Weights of a small GPT-style language model, trained from scratch on English Wikipedia: RMSNorm before each block.
Each number is 128 + 24 x the weight over the matrix's rms, rounded and kept within 0 to 255. Layers, rows and columns count from 0.

# layer 18 MLP gate, 1024x256, rms 0.129, rows 692-726, columns 0-63
[[149 114 121 140 182 130 134 159 102 122 123 146 147 119 137 152 119 126 131 136 121 118 119 129 131 119 180  88 146 136 119 130 122 127  88 149 133 154 101 154 118 139 166 115 112 104  99 149 105 155 112  92 106 118 142 124 119  91  98 153 154 140 124 144]
 [136 156 120 140 127  90  69 111 153 150 152 109 143 120 146 156 113 160 110  94 113 136 110 120 190 141 125 111  98 108 126 110 112 140 111 155  83 119 168 136 142 137  89 121 146 108 134 124 129 100 169 156 132 146 144 181 122 128 109 133  99 127 133 109]
 [132 167 119 172 113 167  95 142 112 121 158 130 175 127 105 127 112 152 107 116 111 125 108 164  90  94 125 106 154 131 138 146 187 149 116 174 121  96 136 102 171 101 145 147 117 133 105 102 134 106 145 136 133  96 139 136  83 168 156 128 153 130 139 109]
 [118 170 139 154 136 163 105 146 152 142 132 112 128 129 131  74 145 138  92 134 122 122 137 145 145 171 137 132 150 109 138 141 100 141  96 132 140 157 109 120 167 160 104 134 103 136 137 152 140 132 174 157  82 119 141 129 143 112 110 108 126 111 141 149]
 [132 130 123 139 177 151 143 146 146 126 136  52 181 123 126 106 114 148 103 100 118 116 133 133 149 114 170 136 181 132 103 151 148 127 140  93 146  95 145 127  88 170 122 104 125 113 138  99 126 157 141 137 163 100 134 167 133 127 168 170 137 115 109 129]
 [114 168 103 177 108 147  84 167 145 104 181 119 117 149 139 153 198 124 103 130 102 138 104 122 154 117 139  93 127 172 120 121 151  86 102 108  99  94 163 120 148 118 112 122 167 120 116 109 123 157 103  94 119 106 144 174 160 162 161 106 111 123 112 134]
 [110 149 140 132 138 114  81  88  96  90 148 134 169 134 136 120 128 153 131 152 149  78 136 131 156 163 117 180 152  95 129 124 109 116 118 111  82 134 144 135 106  87 118 145  95 152 188 111 156 108 136 114 128 138 116 140 184 105 135 161 123 127 100 151]
 [137 168 118 129 147 178 129 144  96 135 136 121 147 154 131 128 155 156 134 105 101 115 133 120 143 129 118 127 137 143 164 102 114 159 138 106 109 121 142 157 101 128 132 120 128 104 109 185 110 149 121 144  79 102 149 147 121 102  96 137 104 170 107 123]
 [ 96 168 120 159 140 119 120 104 118 115 154  92 117  96  80  61 124 129 122 152  96  72 140 147 109 161  95 116 123 126 101 139 140 102 113 132 102 107 159  96 136 176 143 133 131 145 134 138 158 149 139 172 153 112 145 118 140 102 113 124 128  91  96 117]
 [177 131 161 123 117 130 108 169 131  98 162  78  81  92  93 132 132 164 132 114 104 122 120 114 121 109 149 121 119 109 117 147 126  60 179 131 150 112 136 124 132 105 113 124 140 175 104 131 137 143 103 118 132 134 142 121 157 138 137 133 139 166 101 151]
 [ 80 142  82 137 110 142 110 161 101  82 131 124 170 124 155 159 138 132 156 116 113 128 129 153  93 109 165 101 157 114 106 195 100  93 112  78 115 146 128 123 180 135 134 152 112 119 149 124 101 138 141 115 108 154 118 104 165 112 125 135  98 132 110 141]
 [129 131 193 150 138 128 127  87 115 115 132 122 146 167 106 136 123 195 148 125 115 151 162 118 139 106  76 121 128 114 124 178 122 102  95  76 148 100 129 129 123 117 152 145 160 121 156 164 133  82 153 124 131 137 139 125 148 109 134 109 145 158 144 149]
 [111 130 175 125  99 131 122 158 118 112 109  93 120 106 141 128 144 128 115 143 109 142  91 125 115 140 134 129 139 146 116 172 105 175 135 112 108 110 120 168 113  95 164 113 151 153 146 148 180 100  67 109 163 127 106  85 161 134 145 120 113  86 111 145]
 [149 113 112 134 143 156 160 168  79 130 152 158 140 147 133 128 132 143 145  92 146 126  71 135 117 144 150 129 140 144 136 141 134 137 119 121 129 160 117 102 147 133 138  95 137 116 174 132  77 129  99 105 105 145 121 142 144 129  96 116 139 110 150 132]
 [118 145 148 141 134 147 107 133 108 160 125 191  89 137 138 113 160 129 105 152 132 115 125 109 105 182 171 119 168 127 128 131 167 144 126 140 114  80 127 132 137 137 119 122  93 172  81 168 117 139 152 122 157 155 145 152 119 146 156 125 124 167  72 151]
 [158 165 141 144 163 148 116 154 117 164 119 123 112 139 124 127 153 129 163 122 153 151 143 109 115 140 103 141 144 102  94 101 160 119 101  97 114 170  95 163 130  97 110 117 166 134 120 132 139 122 138 127  70 134 161 110 145  87 128 159 131 106 127 127]
 [161 147  88 193 151 176 141 113 134 126 143 150 131 123  94 121 100 170 167 143  74 130  95 155 143 107  70  96 136 162 123 116 136 151 123 120 105 125 102  92 103 142 136 125 116 137 148 135 114  99 124 108 130 107 146 118 137 148  96 146 133 111 111 138]
 [167 140 167 162 129 138 126 123 131 166 167 131 123 105 125 117 122 182 184 132  86 152 112 140 110 146 127 132 136 137 143 121 121 166  95  97 102 132 141 104 137 156 121 129 141 147 169 157 137 138 130 123 119 105 184 150 131 168 123 143 117 122  59  97]
 [124 140 140 145 161 117 132 152 108 160 170 146 145  88  83 152 173 141 149 113 128 157 127  99 134 156 109 150 168 135  93 107 125 170 120 131 114 161 122 124 100 133 123  85 112 166 156 141 100 130 176 114 102 183 112 152 112 107 156 138 105 168 138 169]
 [108 121 155 132 135 144 162 105 117 140 157  75 143 114 119 144 154 128 122 113 102 148 144 153 144 131 162 148 140  92 143  73 136 145 130 130 115  98 117  97 124 137 106 100 154 130 147  95 122  77 143 151 125 102 141 167 112 108 120 125 122 107 150 137]
 [112 151  83 136 133 149 137 124  79 121 139  97 113 105 123  82 126 152 165 150 119 170 101 150 135 124 125 122  90 156 129 153 201  94 112 135 162 139 146 129 140  92 160 105 104 110 135 121 146 104 164 189 108 112 175 125 112 132 120 137 129 201 134 128]
 [105 146 173 123 131 125 150 131 106 131 169 115 128 153 100 101 144 143 158  95  94 154  68 130 148 121 154 135 162 128 153 107 100 117 169 143 113  93 102  85 127 146 119 135  89 129  91 119 168 173  86 116 134 137 125 121 118 136 180 141 104 141 149 162]
 [129 130 153 127 149 154 145 139 116 150 161 117 168 171 123 109 126 150 127  67 124 120 124 146 134 150 151 158 106 108 105 131 127 120 124 114 125 131 125 121 103 117 124 121 130 159 119  97 114 139 147 153 104 145 150 125 139 111 112 141  80 147 124 131]
 [113 165 129 184 156 135 108 157 160 104 166 129 160 110 123 118  96 144 126 116  97 104  93 124 103 110 127 145 146 109 137 111 127 118 121 118  75 145  99 137 112 140 151 202 112 109  88 126 106 152 124 113 112 123 190 125 160 148 165 123 116 125 104 123]
 [122 138 117 187 110 182  97 104 113 109 142 138 132 129 124 142 163  94 134 102 135  94 118 101 129 143 141 151 127 124 165 138 127 105  83 124 127 122 162 103 134 119 106 126 110 161 108 135 158 185 133 112 119 142 146 187 120  80 119  90 108 169 146 139]
 [132 141 130 172 137 172 141 138 125 112 138 149 113 156 102 148 140 123 124 107  77  90 167 110 136 180 130 171 195 114 139 120 142 171 122 108 127  66 149 128  89 161 106 108 122 123 114 116 116 113 153 176 133 137 174 145 113 145 100 140 132 121 132 156]
 [ 97 137 163 175 142 129 104 108 118 158 143 120 124 114 126 127  82 136  93  92 129 145 162 142 126 105 146  98 110 129 104 171 106 132 102 136 124 104  97  89 135 102  99 162 103  95 165 124 132 118 139 120 145 117 124 130 117 105 137 161 112 128 154 168]
 [127 179 117 149 149 149 106 126 109 123 120 107 119 121  93 134 142 100 152 122 140  91 122 154 149 143 138 114 142 129  88  99 137 107 111 119 126 125 157  84 137 131 120 102 105 118 141 116 135 141 103 126 110 102 115 134 132 132 142 103 133 175 142 127]
 [134 120 122 100 114 139 101 130 111 123 139 148 127 124 151  97 119 143 162 128 123 131 129 159 126 106 110 106 110 130 129 127 138 115  93 104 136 143 139 131 134 137 122 126 149 176 160 128 159 159 101 109 101 116  93 179 137 156 141 134 108 149 120 104]
 [197 171 110 129 134 152 120 191 125 163 147 129 140 120 180 151 136 156 154 134 134 150 135 107 179 123 126 145 136 140  79 125 142 130 156 128 120 114 149 176 123 105 113 116 100 133 116 159 118 102 184 120 132 117 121 120 162 141 155 112 141 138 139 204]
 [ 90 143 148 177 143 126 141 112 124  88 184  97 134 138 142 122 127 150 136 110 141  93 133 111 166 159  88 123 126 146 171 109 103 134 109 111 118 121 133 112 120 177 111  96 177 144 144 149 113 123 137  76 117 111 173 120 114  97 114 147  72 147 168  86]
 [155 135 102  73 118 124 134 149 151 117  99 127 111 140 102 127 148  98  81 130 146 126 149 121 129 116 121 140 114 113 145 101  81 114 153 106 160  96 165 127 155 111 103 161 126 120 157 106 101 140 138 134  99 124 100 105 129 121 147 142 110 150 153 130]
 [113 121 128 154 158 130 128 105 108 125 131 156 118 118 122 114 153 148 154 130 151 112 103 127 168 133 129 107 112 119 142 109 164 150 122 135 146 150 117 115 169  98 139 132 145 162 133 154 125 106 102 109 122 113 138 132 137 132 106 151 160  82 120 120]
 [148 155 126 149 165 182  82 145 103 166 108  96 112 186 135 147 145 156 132 125 112 161 100 122 104 147 101 122 148  96 123 138 141 142 134  96  80 138 108 104 139 113 163  97 113 118 140 183  90 153 102 101 142 136 137 146 118 118  90 115 121 137 147 109]
 [113 146 107 133 133 148 132 125  85 115 133 150 129 119 119 133 187 148 134 137 100 127 110 105  77 148  81 147 142 142 153 110 121  95 119  81 103 194 148 177 120 142 160 177 122 179 140 183 137 139 111 123  68 132 121 105 121 126 142 172 168 172  71 158]]
# layer 18 MLP up, 1024x256, rms 0.137, rows 692-726, columns 0-63
[[121 127 129 106  95 142 117 136 151 115 146 111 133 114 113 135 139 113 136 124 140 121 105 156 138 139 160 139 108 110 156 120 172 119 126 162 165 122 153  51 125 131 146 106 144 114 166 107 107 150 123 164 147 102 101 126 108 166 123 118 157 126 112  80]
 [117 123 131 130  84 130 102 131 124 155 150 117 120 142  86  91 129 103 112 112 125  82 114 158 150 149 141 147  80 122  81 129 114 112 153 108 157 156 114 135 109 145 148 174  97 150 103 151  92 214 140 148 105 120 128 102 115 139 134  96 140 138 133 100]
 [112  96 121 116 100 126 165 126 126  79 150 121 131 108  96 124 108 106 117 181 149 129 128 113 151 133 147 139  72 175 131  68 137 114 135 142 114 142 144 152 127  75 108 115 111 139 163 152 108 180 114 115 127 121 167  91 115 173 136 134 113 134 116 106]
 [175 129 147 141  98 127 170 144 116 131 169 155 146 101 111 155 121 140 121 110  90 144 114 134 145 134 136 107 168 158 141 100 138 132 143 112 139 116 130 145 152 116 122 119 162 144 109  99 100 150 128  93 127 136  93 158 173 145 141 152 163 135 141 100]
 [113 130 110 142 117 104 143 141 128 128 103  98 137 111  98 153 182 117 119 121 100 129 173 106 158 119 118 141  70 155 141  77 116 139 146 131 137 111 104 122 121 145 138 140 128 157 121 143 152 172 120 181 102 136 101 112 143 115 127 111 159 132 119 122]
 [132 153 177 122  86 105  85 143  80 146 114 170  98 141 136 119  90 171 141 126 129 133 167 149 128 154 131 132 107 103 104 131 114 109 143 139 188 132 121 110 144 151  89 178 146 116 124 112 123 112 120 102 164 175 155 113 140 133 132 125 162 115 117 126]
 [118 130 116 105 104 126 145 154 182 143 149 124 101 135 101 122 145 120 104 151 136 156 134 151 100 123 142 107 128  75 109 116 145 132 129 131 117 141 101 128 122 154 162 130  77 100 116 138 151 131  88 155  86 149 152 105 139 100 158  76 105 165 123 155]
 [123 114 141 132 150 148 137 141 141 126 115 132  97 138 148 154  89 114 172 148 135 121 146 139 128  94 101  95 107  63 178 140 142 118 144 127 149 128 103 131 123 146 134 151 167 133 135 138 121  98  93 155 157 133 140 150 107 134 126 136 186 141 120 187]
 [127 170 123 174 185 135 105 122 119  88 161 166 137  92 149 132 120 113 156 189 105  93 124 116 164 112 111 156  90 129 172 102 143 144  82 112 143 109  72  59 133 111 128 137 129 122 148 143 109 150 155 154 148 114 175 119 146 160 128 163 126 127  96 124]
 [112 136 115 140 125 121 139 143 143 129 108 125  98 156 108 136 115 172 132  95 139 142 154 104 119 166 141 117 116 169 113 147 118 131 130 155 129 161 116  53 138  87 128 146 137 110  88 114 139 122  96 164  99 181 124 122 110 166 109 106 137 110 126 122]
 [126 122  99 144 135 118  79 119  97 153 139 112 122 121  82 118 127 103 134 106 156 141  96 138 153 122 112 120 112 155 105 141 107 115 138 121 163 145 112 116 152  99 165 146 165 121 143 104 121 210 151 124 146 123 135 158 153  92 146 115  82 102 128 127]
 [101 136 118 116 129 129 126 123  99 146 136 117 130 126  86 108 118 144 145 107 176 111 157 133 153 152  87 131 118  89 131 162 128 102 105 164 101 133 139 109  99 126 119 136 131 121 129 154  77 134 126 156 110  93 124 164 116 135 133 113  94 104 161 144]
 [104 120 152 117 167 104 174  89 102 123 126 113 122 124  99 130  90 132 143 110 140 108 155 116 114 139 124  91 102 131  75 124 133 127 107 149  95  81 132 163 112 116  84  91 136 100 107 145 154 141 123 111 136  82  95 125 132  92 148 106 120 104 159 173]
 [123 125 150 142  67 116 137 139 135 148 144 102 178 144 148  83 110 123 140 144 145 142 128 149  97 129 165 111 147 119 157 142 111 137 115 146 119 141 124 131 148 148  87 135 107 119 117 142 114 143 168 106 153 129 136 143 138 121 138 119 162 144 135 118]
 [114 136 112 139  71 103  73 159 109 118 154  84 151 134 148 100 110 144  97 186 139 136 125 134 156  79 122 136 125 171 151 105 141 121  82 124 120 169 100  81 125 121 127 102 102  76  94 143 128 135 127 134 149 151 160 102 127 161 137 161 120 110 128 142]
 [131 124 123 108 112 139 130 101 110 134 133 153 143 107 116 159 155 156 175 100  98 142 175 121 169 131 136 156  98 171  92 165 108 164  99 152 160 102  79 141 168 141 157 130 165  87 169 138 176 101 137 124 154 175  99 143  94 128 126 120 135 147 132 141]
 [ 82 136 151 148 121 144 111 122 116 118 120 139 104 143 159  90 174 134 100 192 132 127  97 138 147 127 143 115 120  85 147 122 124 176 128 117 160 154  97 142 123  65 141 171 126  85 193 128 109 129 135 106 160 118 121  89 148 134 166 130 139 147  98 148]
 [137 102 123 123 144 152 120  82 107 134 145 130 120  93 103 168  98 142 170 137 145 187  93  85 124  93 154 154 147 163 121  95  99 175 152 134 119 101 131 154 136 127 177 149 143 151  87 154  72 155 112 115 109 119 119 158 119 150 116 103 119 140 132 127]
 [122 132 136 133  97 138 108  99 113 160 110  79 107 137  93 108 105 116 150 106  83 127  96 124 111 106 102 145 128 156 130 123 118 133 109 143 124 142  95 106 124 114 127 136 136  99 127 105  89 120 119 107 101 109 121 112 137 119 137 108 176 112 131 127]
 [128 120 146 154 134 123 146 119 113 125 123 134  96 168 164 130 132 106 142 145 126 105 153 107  96 127 135 134 173 140 100 122 147 157  94 111  76 121 135 134 108 121 131 101 104 123 155 112 121 126 116  90 104 130 148 165 113 134 135 148 130 131 122 119]
 [152 140 123 118 126  88 124 117 118 119 126 115 124 105 113 125  85 118 133 126 155 148 194 110 143 109 139 145 116 155  91 118 135 146 133 151 134 149  88 146 166 110 113 148 126 146 160 128 116 110 143 120 116 145 103 116 148 115 148 128 160 136 168 150]
 [134 145 148 155 109 137 150 132 112 126 146 124 181 128 110 147 106 141 119 102 112 187 139 126 144 156 151 149 144 147 168 115 113 112  75 127 141 131 134 140 142 107 135 156  90 165 128 146 132 142 114 117 135  64 135 125  91 119  71 107 169 147 117 149]
 [100 115 147 133 110 133 111 169 104 151 151  95 127 120 113 169 105 143 111 149 114 149 144 111 133 144 165 103 140 143 135 126 126 119 156 120 125 151 109 108 132  72 154 146 137 141 107  82 172 146 149 136 110 133 120  96 139 130 133 162 118 146  88 125]
 [133 126 113 110 163 108 150 140 130 124 133 170 128 119 218 125 176 128 177 140 146 109 101 116 107  82  92 118 165 110 137 128 145 182 139 114 113  99 154 139  86 132 100 129 140 112 152 137 128 150  72 114 152 150 134 119 115 142 173 144  74 147 142  86]
 [ 91 122 115 110  92  88 141 129 119 143 157 172 101 112  72 105 123 130 128 157 125 159 120 149 125 115 135 144 103 146 163 108 135 131 141 147 136  79 111 125 140 143 131 125 125 200 100 131 120 149  83 116  82 130 110 137 126 153 110 134 156 124 154 133]
 [159 144 122 168 177 128 128 128 170  77  92 161 154 142 125 196 154 134 115 128 111 119 194 106 147 139 171 130 154 126 178 150 101 193 139 127 139 126 151 132 118 108  54  97 140 125 152 114 171  87  95 152 152 118  89 140 115  93  84 150 153 142 142 121]
 [133 141 115 147 146 147 115 161 118 134 173 127 111 150 121 162 133 123 138 111 131 115 177 144 144 136 120 154 114 137 133 113 160 171 104 190 154 111 139 160 112  82 110 130  86  88 181 112 106 134  77 168 144 128 120 136 100 111 130 182  96 139 141 150]
 [114  83 121 111 107 151 137 109 179 115 132 130 172  81 143 127 142 126 120 163  76 178 135 131 113 121 136 141 106 108 101 168 148 116 154 131 100 141  88 179 117 100 113 157  94 100  90 136 134 180  90 185 143 148 136 101 122  73  98 135 145 151 134 138]
 [135 142 121 146 136 132 121 106 150 152 147 152 135  88 118 127 120  85 175 148 108 146 164 141  94 144 109 130 127 157 139 149 111 131 109 176 109 104 100 147 157 105 145 137 144 136 118 163 114 159 161 118 106 105 121 114  92 122 174 126 119 112 124 158]
 [162 143 123 120 182 150 119 124  97 141  89 130 144 112 148 132  85 139 142 153 124 119 167 104 127 144 170 121 131 130 123 146 132 158  86 135  97 126 142 181 104 167 142  71 119 118 131 153 128 116 176 108 189 144 127  60 122 161 128  90  95  74  78 140]
 [133 133 126 141 114 146  89 150 114 102  93 122 109  99 166 148  94  93 130 122 137 140 119  90 152 124 142 104 142 149 104 133 132  55 151 154 142 105  88 124 129 165 110 144 138 105 137 127 114 101 131  98 121 136 170 129 130 188 140 140 165 131 136  99]
 [161 155 140 137 157 134 126 111 114 128 132 146 140 130 139 132 105 121 138 125 174 143  81 194 149  76 132 137 158 110  85 149 114 109 162  84 173 147 149 118 164 150 127 156 113 103 125 113 126 134 101 140 105 134 137 115 129 109 133 165 138 139 142 139]
 [ 98 104 140  95 139 128 112 142 130 117 129 154 114 100 118 136 119 107 140 100 131 110 117 147 129 108 127 133 111 140 154 122  96 125  98 120 117 119 121 100 134 132 136 139 153 152 146 114 123 142 147 154 101 113 109 111 121 157 133 108 137 137 112 132]
 [125 131 128 141 109 136 113 105 120  99 116 113 158 131 158 169 120 135 107 124  97 143 124 172 192 148  93 179 114 147 131 152 115 115 116 135 139  96 172 100 110  81 116 105  76 158 130 162 131 114 104 105 104  97  89 116 121 118  90 134  80 140  78  86]
 [142 150 165 116 154 124 149 175 120 100 164 103 195 131 153 125 111 164 102 140 135 103 104 161 123 134 103 159 152 107 117 143 100 129 150 126 146 140 128 113 137 155 109 119 152 134 154 109 131 123  93 135 122 132 114 172 139 112 125 112 155 138 107 109]]
# layer 18 MLP down (transposed), 1024x256, rms 0.128, rows 692-726, columns 0-63
[[147 139 110 152 153 121 100 147 140 107 155  91 139 134 143 116 140 168 148 117 121 135 130 114 108 135 143 119 111 128 103 166 112 131  87 159 178 140 146 138 114 137 108 128 135 136 108 127 172 107 102 142 120  51 140 103 126 144 120 136 178 130 112 121]
 [131 167 144 131 127 127 139  95 125 206 155 131 116 145 150  86 120 142  98 147 114 113 122 156 134  97 140 144 129 124 105 140 155 104 123 128  89 122 116 107  89 129 149 109 163 133 140 141 106  61 103 127 125 142 113  88 114 133 177  88 140  98 139 156]
 [ 86 235  84 134 162 132 104 101 118 132 153 124  67 117 129 150 149 183 122 137 144 120 134 103  82  86  88  69 143 117 141 146  94 109 136 115 170 128  87 125 140  65 121  97  94  84 103 154 106 147 137 131 134  96 105 100 150 131 116 132 131 171 138 125]
 [140 191 129 127 130 144 155 153 122 101 135 139 142 130 119 162 120 160 132 124 119 120 129 132  97 129 120 135 126 155 106 126 113 121 127 127 153 113 168 132 150 130 101 110  86 174 117 129 110 127 124 142 131 127  87 125 124 115 122 141 147 103  86 100]
 [117  82 143  95 147 103 121 127 132 100 116 138 148 194 145 168 128 144 146 174 107 146 117 150 101 144 108 138 104  83 117 153  93 132 130 142 164 109 125 119 136 112 148 120 140 105 149 146 127 139 166 149 111 135  78 149 139 124 126 129 150  95 167 109]
 [146 126 148  98 112  56 141 108 159 115 143 135 165 104 126 150  88  99 123 129 136 125 148 137 133 160 130  87 105 129 112 119 142 132 152 131 109 134 109 113 134 123 109  86 171 124 132 137 125  65 156 117 135 168 124 174 133 108 108 134  94 133 191 113]
 [ 91 150 116 121 146 160 135 128 140 135 193 152 103 105 118 149 112 144 103 163 182 122 115 115 110  73 128 147 163 131 144 100 133 186 152 160 140 127 103 134 137  63 119 103 146 108 168 153 143 137  83 139 155 146 167 145 140 169 152 151 143  89 155 100]
 [150  94 178  99 114 122 117 113  89 129 129 129 127 130 127 111 121 130 146  73  85 110 124 124 117 151 143 144 118 163 129  94 158  91 108  94 108 115 123 127 114 136 117 162 128  74 137 182 141 131  81 146 129 116 115 170 122  86  86  90 135 114 137  83]
 [137 104 149 135 122 145  97 161 133 150  93 110 171 108 110 125 108 118 141 109 122  94 149 101 177  89 108 147  71 106 148 122 153 151 142 140 116 139 115 123 118 156 131 117 100 141  87 153 129 140 148 180  94 120 111  98 154 125 123 119  81 141 139 132]
 [105 147 110 107  98 161 106  98 108 111 124 102 142 133 132 143 111 152 149 139 115 150 113  94 108 131 179 128  98 123 124 143 178 132 107 163 142 119 163 112 146 127  90 140 159 167  97 121 135 100 130 144 128 129 137 142 109 117 105 156 118 153 129 108]
 [134 200 101 150 131 130 140 130 102 144  91 155 139 143 145 106 177 139 119 143  98 119 134 118 135 158 136 123 139 105 160  95 134  99 158 120 105 129 122 137 142 172 124 144 144 123 129  96 155 124 121 168 180 170 126  97 121 184 111 135 110 147 137 111]
 [114 128 145 148 129 110 128  93 112 105 149 135 142 148 123 114 163 122 137  93 127 157 161 157 151  91 115 141 101 144 130  91 131 138  83 118 124 106 123 144 189 160  70 129 104 121 162 140 167 126  94 165 162 167 201 116 112 124 154  83 156 151 112 135]
 [163 122 167  88 130 119 140 111 140 160  82 172 170 150 142 142  80 163 152 110 116 127 105 102 135 107 125 146 127 133 159 146  91 103 152  91 127 135 135 122 158 143 143 162  76 156 127 124 144 145 126 149 125 114 192 118 130 149  99 171 110 166 157 152]
 [106 122 132  92 137 158 127 119 125  95  88 149 100 147 126 141 135 164 168 149 120 116 134 111 156 126  76 132  93 130 113 135 118 144 114  90 109 108 156 150  98 165  99 144 150 129 155 149 151 103 106 134 133  88 132 150 132 143 149 138 112 130 112 112]
 [ 58  85 145 141 130 135 167 168 135  87 124 121 148 118 121 115 108 117 127 140 134 112 147 136 146 136 139 179 140 110 113  98  68 153 157  85 144  94 101 131 128 106 139 121 149 152 115 148 150  82 124 149 131 160 117 134  99  99  87 105 106 162 157  83]
 [152 111 150 138 134  74 101 183 120 143 140 110 162 112 108 130 134  81  75 139 146 178 115 139 132 117 131 166  99 102 198  86 185 135  96  98 108 130 152 110 100 123 137  87 145 131 153 130 112 136 132 147 134 100 122 128 114  90 135 133 137 117 118 144]
 [114  48 146 148 127 113 101 124  99 104 108  95 126 140 126 152 168  93 141  97 111 148 150 125 132 115  85 171 146 103 122 128 120  84 132 122 127 123 153 146 127 164 125 123 119 114 141  81 103 112 118 161 139 138 111 142 175 114 139 108 106 125 112 155]
 [149 151 130 150 149 148 103 152 150 104 135 127 125  73 165 107 110 100 102  98 127  79 147 111 166  98  91 100 102 160 129 157 103 128 137 131 141 113 131 111 124 143 164 114 112 122 114 113 114 150 122 123 126  87 127 130  83 123 122 144 135  98 119 123]
 [176 150 125  90 150 128 125  59 140  74 101 126 100 139 147  86 127 109 133 112 121 120 138 113 126 129  84 118 149 125 123 159 121 111 115 138  93 159 135 109 122 106 121 101 124 105 122 142 133 135 129 126 134 128 147 141 133 141 112 114 127 107 117 138]
 [128 142 132 133 111 148 171 151 185 117  35 105  99 126 105 135 128  98 147 137 136  75 109 155 152 105 147  88 160 112 164 112 155 137 128 132 149 168 138  99 117 107 112 113 107 138 124 131 139 112  91 159 173  98  85 100 153 120 156 151 146 132 150  93]
 [124  82 122 104 135  93 126 143 169 161  77 105 152 110 123 116 109  95  97 124 131 156 146 164  98 101 147 154 156 112 138 102 156 157 151 100 106 120 117 150 130 153 130 170 122 132 107 165  82 146  92 125 115 167 130 150  84 132 107 105 147 134 166 122]
 [ 91 123 103 168 133 130  96 116 138 124 134 127 129 118 114 149 158  94 103 110 143 115 104 107 138 123 126 128 118 101 122 148  95 160 152 138 148 169  76 143 170 111 104  93 134 112 123 120  86 132 148 135  97 182 115 104 134 120 141 136 116  99 144 148]
 [137  81 130  92 126 106 144 108 119 142 121 134 146 176 114 145  64 147 128 175 156 121 143 101 120 154 133 100 149 137 116 129 125 125  88  99 111 139 132 120 143 100 168 139 106 100 138 143 177 128  84  84 155 132 126 161 118 121 114 177 155  95 121 103]
 [148  48 155 134 158 144  81 145 137 140 137 100  94 153 102 135 151 111 153 100 132 133 139 177 149 138 125 160 136 117  84 119 105 157 117 139  91 120 124 145 127 136  96 154 153 102 165 104  98  93 138 120 118 125  90 106 107 134 144 140 124 112 139 113]
 [127 158  99 101 165 121 182 139  54 128 173 128 136 117 127 176 159 173 150 144 104 107 115 120 161  98 132 177 125 148 105 170 113 128 130 127 153 130 163 141 189  75 121  78 118 101 125 132 176 153 130 108  86 145 137 135 131  94 143 101 120 162 129 115]
 [110  20 114  90 140 135 132 109 119 143 102 131 134 106 133 147 181  95 122 119 105 149 176 102 139 153 128 166 192 180 117  76 135 171 136 141 112 118 160 107 114 106  97  79  98 116 125  90 107 127 111 147 135 155 165 108  85  86 126 138 134 114 132  87]
 [156 165 152 124 143 136 128 121 130 137 145 123 114 112 107 133 126 138 127 125 150 137 174  94  97 129 146  75 131 158 131 114 103 148  91 124 100 135 116  94 174 122 115 192 136 143 137 135 158 120 134 143 107 109 122 115 111 132 114  82 120 147 159 170]
 [149 154 117 176 113 114 144 116 100 150 143 102  94  76 173 155 163  97 146 120  85 104 134 107 101  91 125 120 139 110 116 133 129 112 130 126 155 105 170 122 124 135 150 154 138 110 120  79 141 148 148 138 109  77 141 103 113 128 150 141 117 148 118 153]
 [123 166  65 136 128 120  78 111 153 101 108 115 106 134 140 124 129 132 117  90 142  85 121 106  96 110 106 151 133 101 139 161 103 100 122 144 141 164 137 110 145 129 111  97 116 123 148 150 142 120 139 127 165 148 136 110 142 122 174 137 167 136  81 122]
 [104  78 144 105 160  96 133 145 156 133  79 133 146 162 122 128 127  94 122 134 154 123 132 109 125 122 152 114 149 113 167 135 127 113 136 136 129 141 112 112 113 131 119 166  92 147 142 136 116 102 138  98 118 154 143 127 105 125 117 159 142 121 138 146]
 [161 146 162 104 150 132 118 135 110 146 156  92 130  98 117 141 132 124 118 144 125 126  97 109 135  76 125 140 157 114 122 157 133 144  80 134 144 131  96 165 120 115 111 132 123 125 121 117 172 147 120 138 143 130  95 155 145 123  94 109  99 125 104 153]
 [121 108 152 113 124 127  93 147 111 137 128 125 107 121 121 140 151 149 166 117 112 138 135 120 140 119 124 133 109 123 120 103 171 167  87 169 116 111 117 128 120 170 132 126 142 137 165 117 160 133 147 142 137 120 110 134 112 129  95 114 144  81 125 113]
 [117 170 128 141 103 148 131 135 125 137 155 111 122 114 156 140 156 141  93 131 132 154 134 152 125 122 117 136 129 108 136 156 151 146 136 120 139 149 139 135 114 119 134 139  88 120 101 135 142 153 125 156 133 116 143 108 162 129 150  94 104 104 149 160]
 [ 67 154 106 177 136 133 159 137 126  93 159 161 111 154 156 153 134 160 164 140 125 113 124 127 140 155 149 115  99 148 155 147  87 128 139 162 112 119 113  98 125  76 132 136 152 162 135  83 144 141 145 111 128 115 102  79 154 150 123 155 123 145 160  81]
 [124  68 122 153 126  63  94 136 103 131 134  96 105 163 127 109 122  86 121 156  98 111 132 132 117 119 105 174  96 127 143 100 151 149 155  94 110 135 107  62 115 143 169 105 116 132 107 140 126 136 102 171 132 146 146 100 175 152 141 112 115 119 148  76]]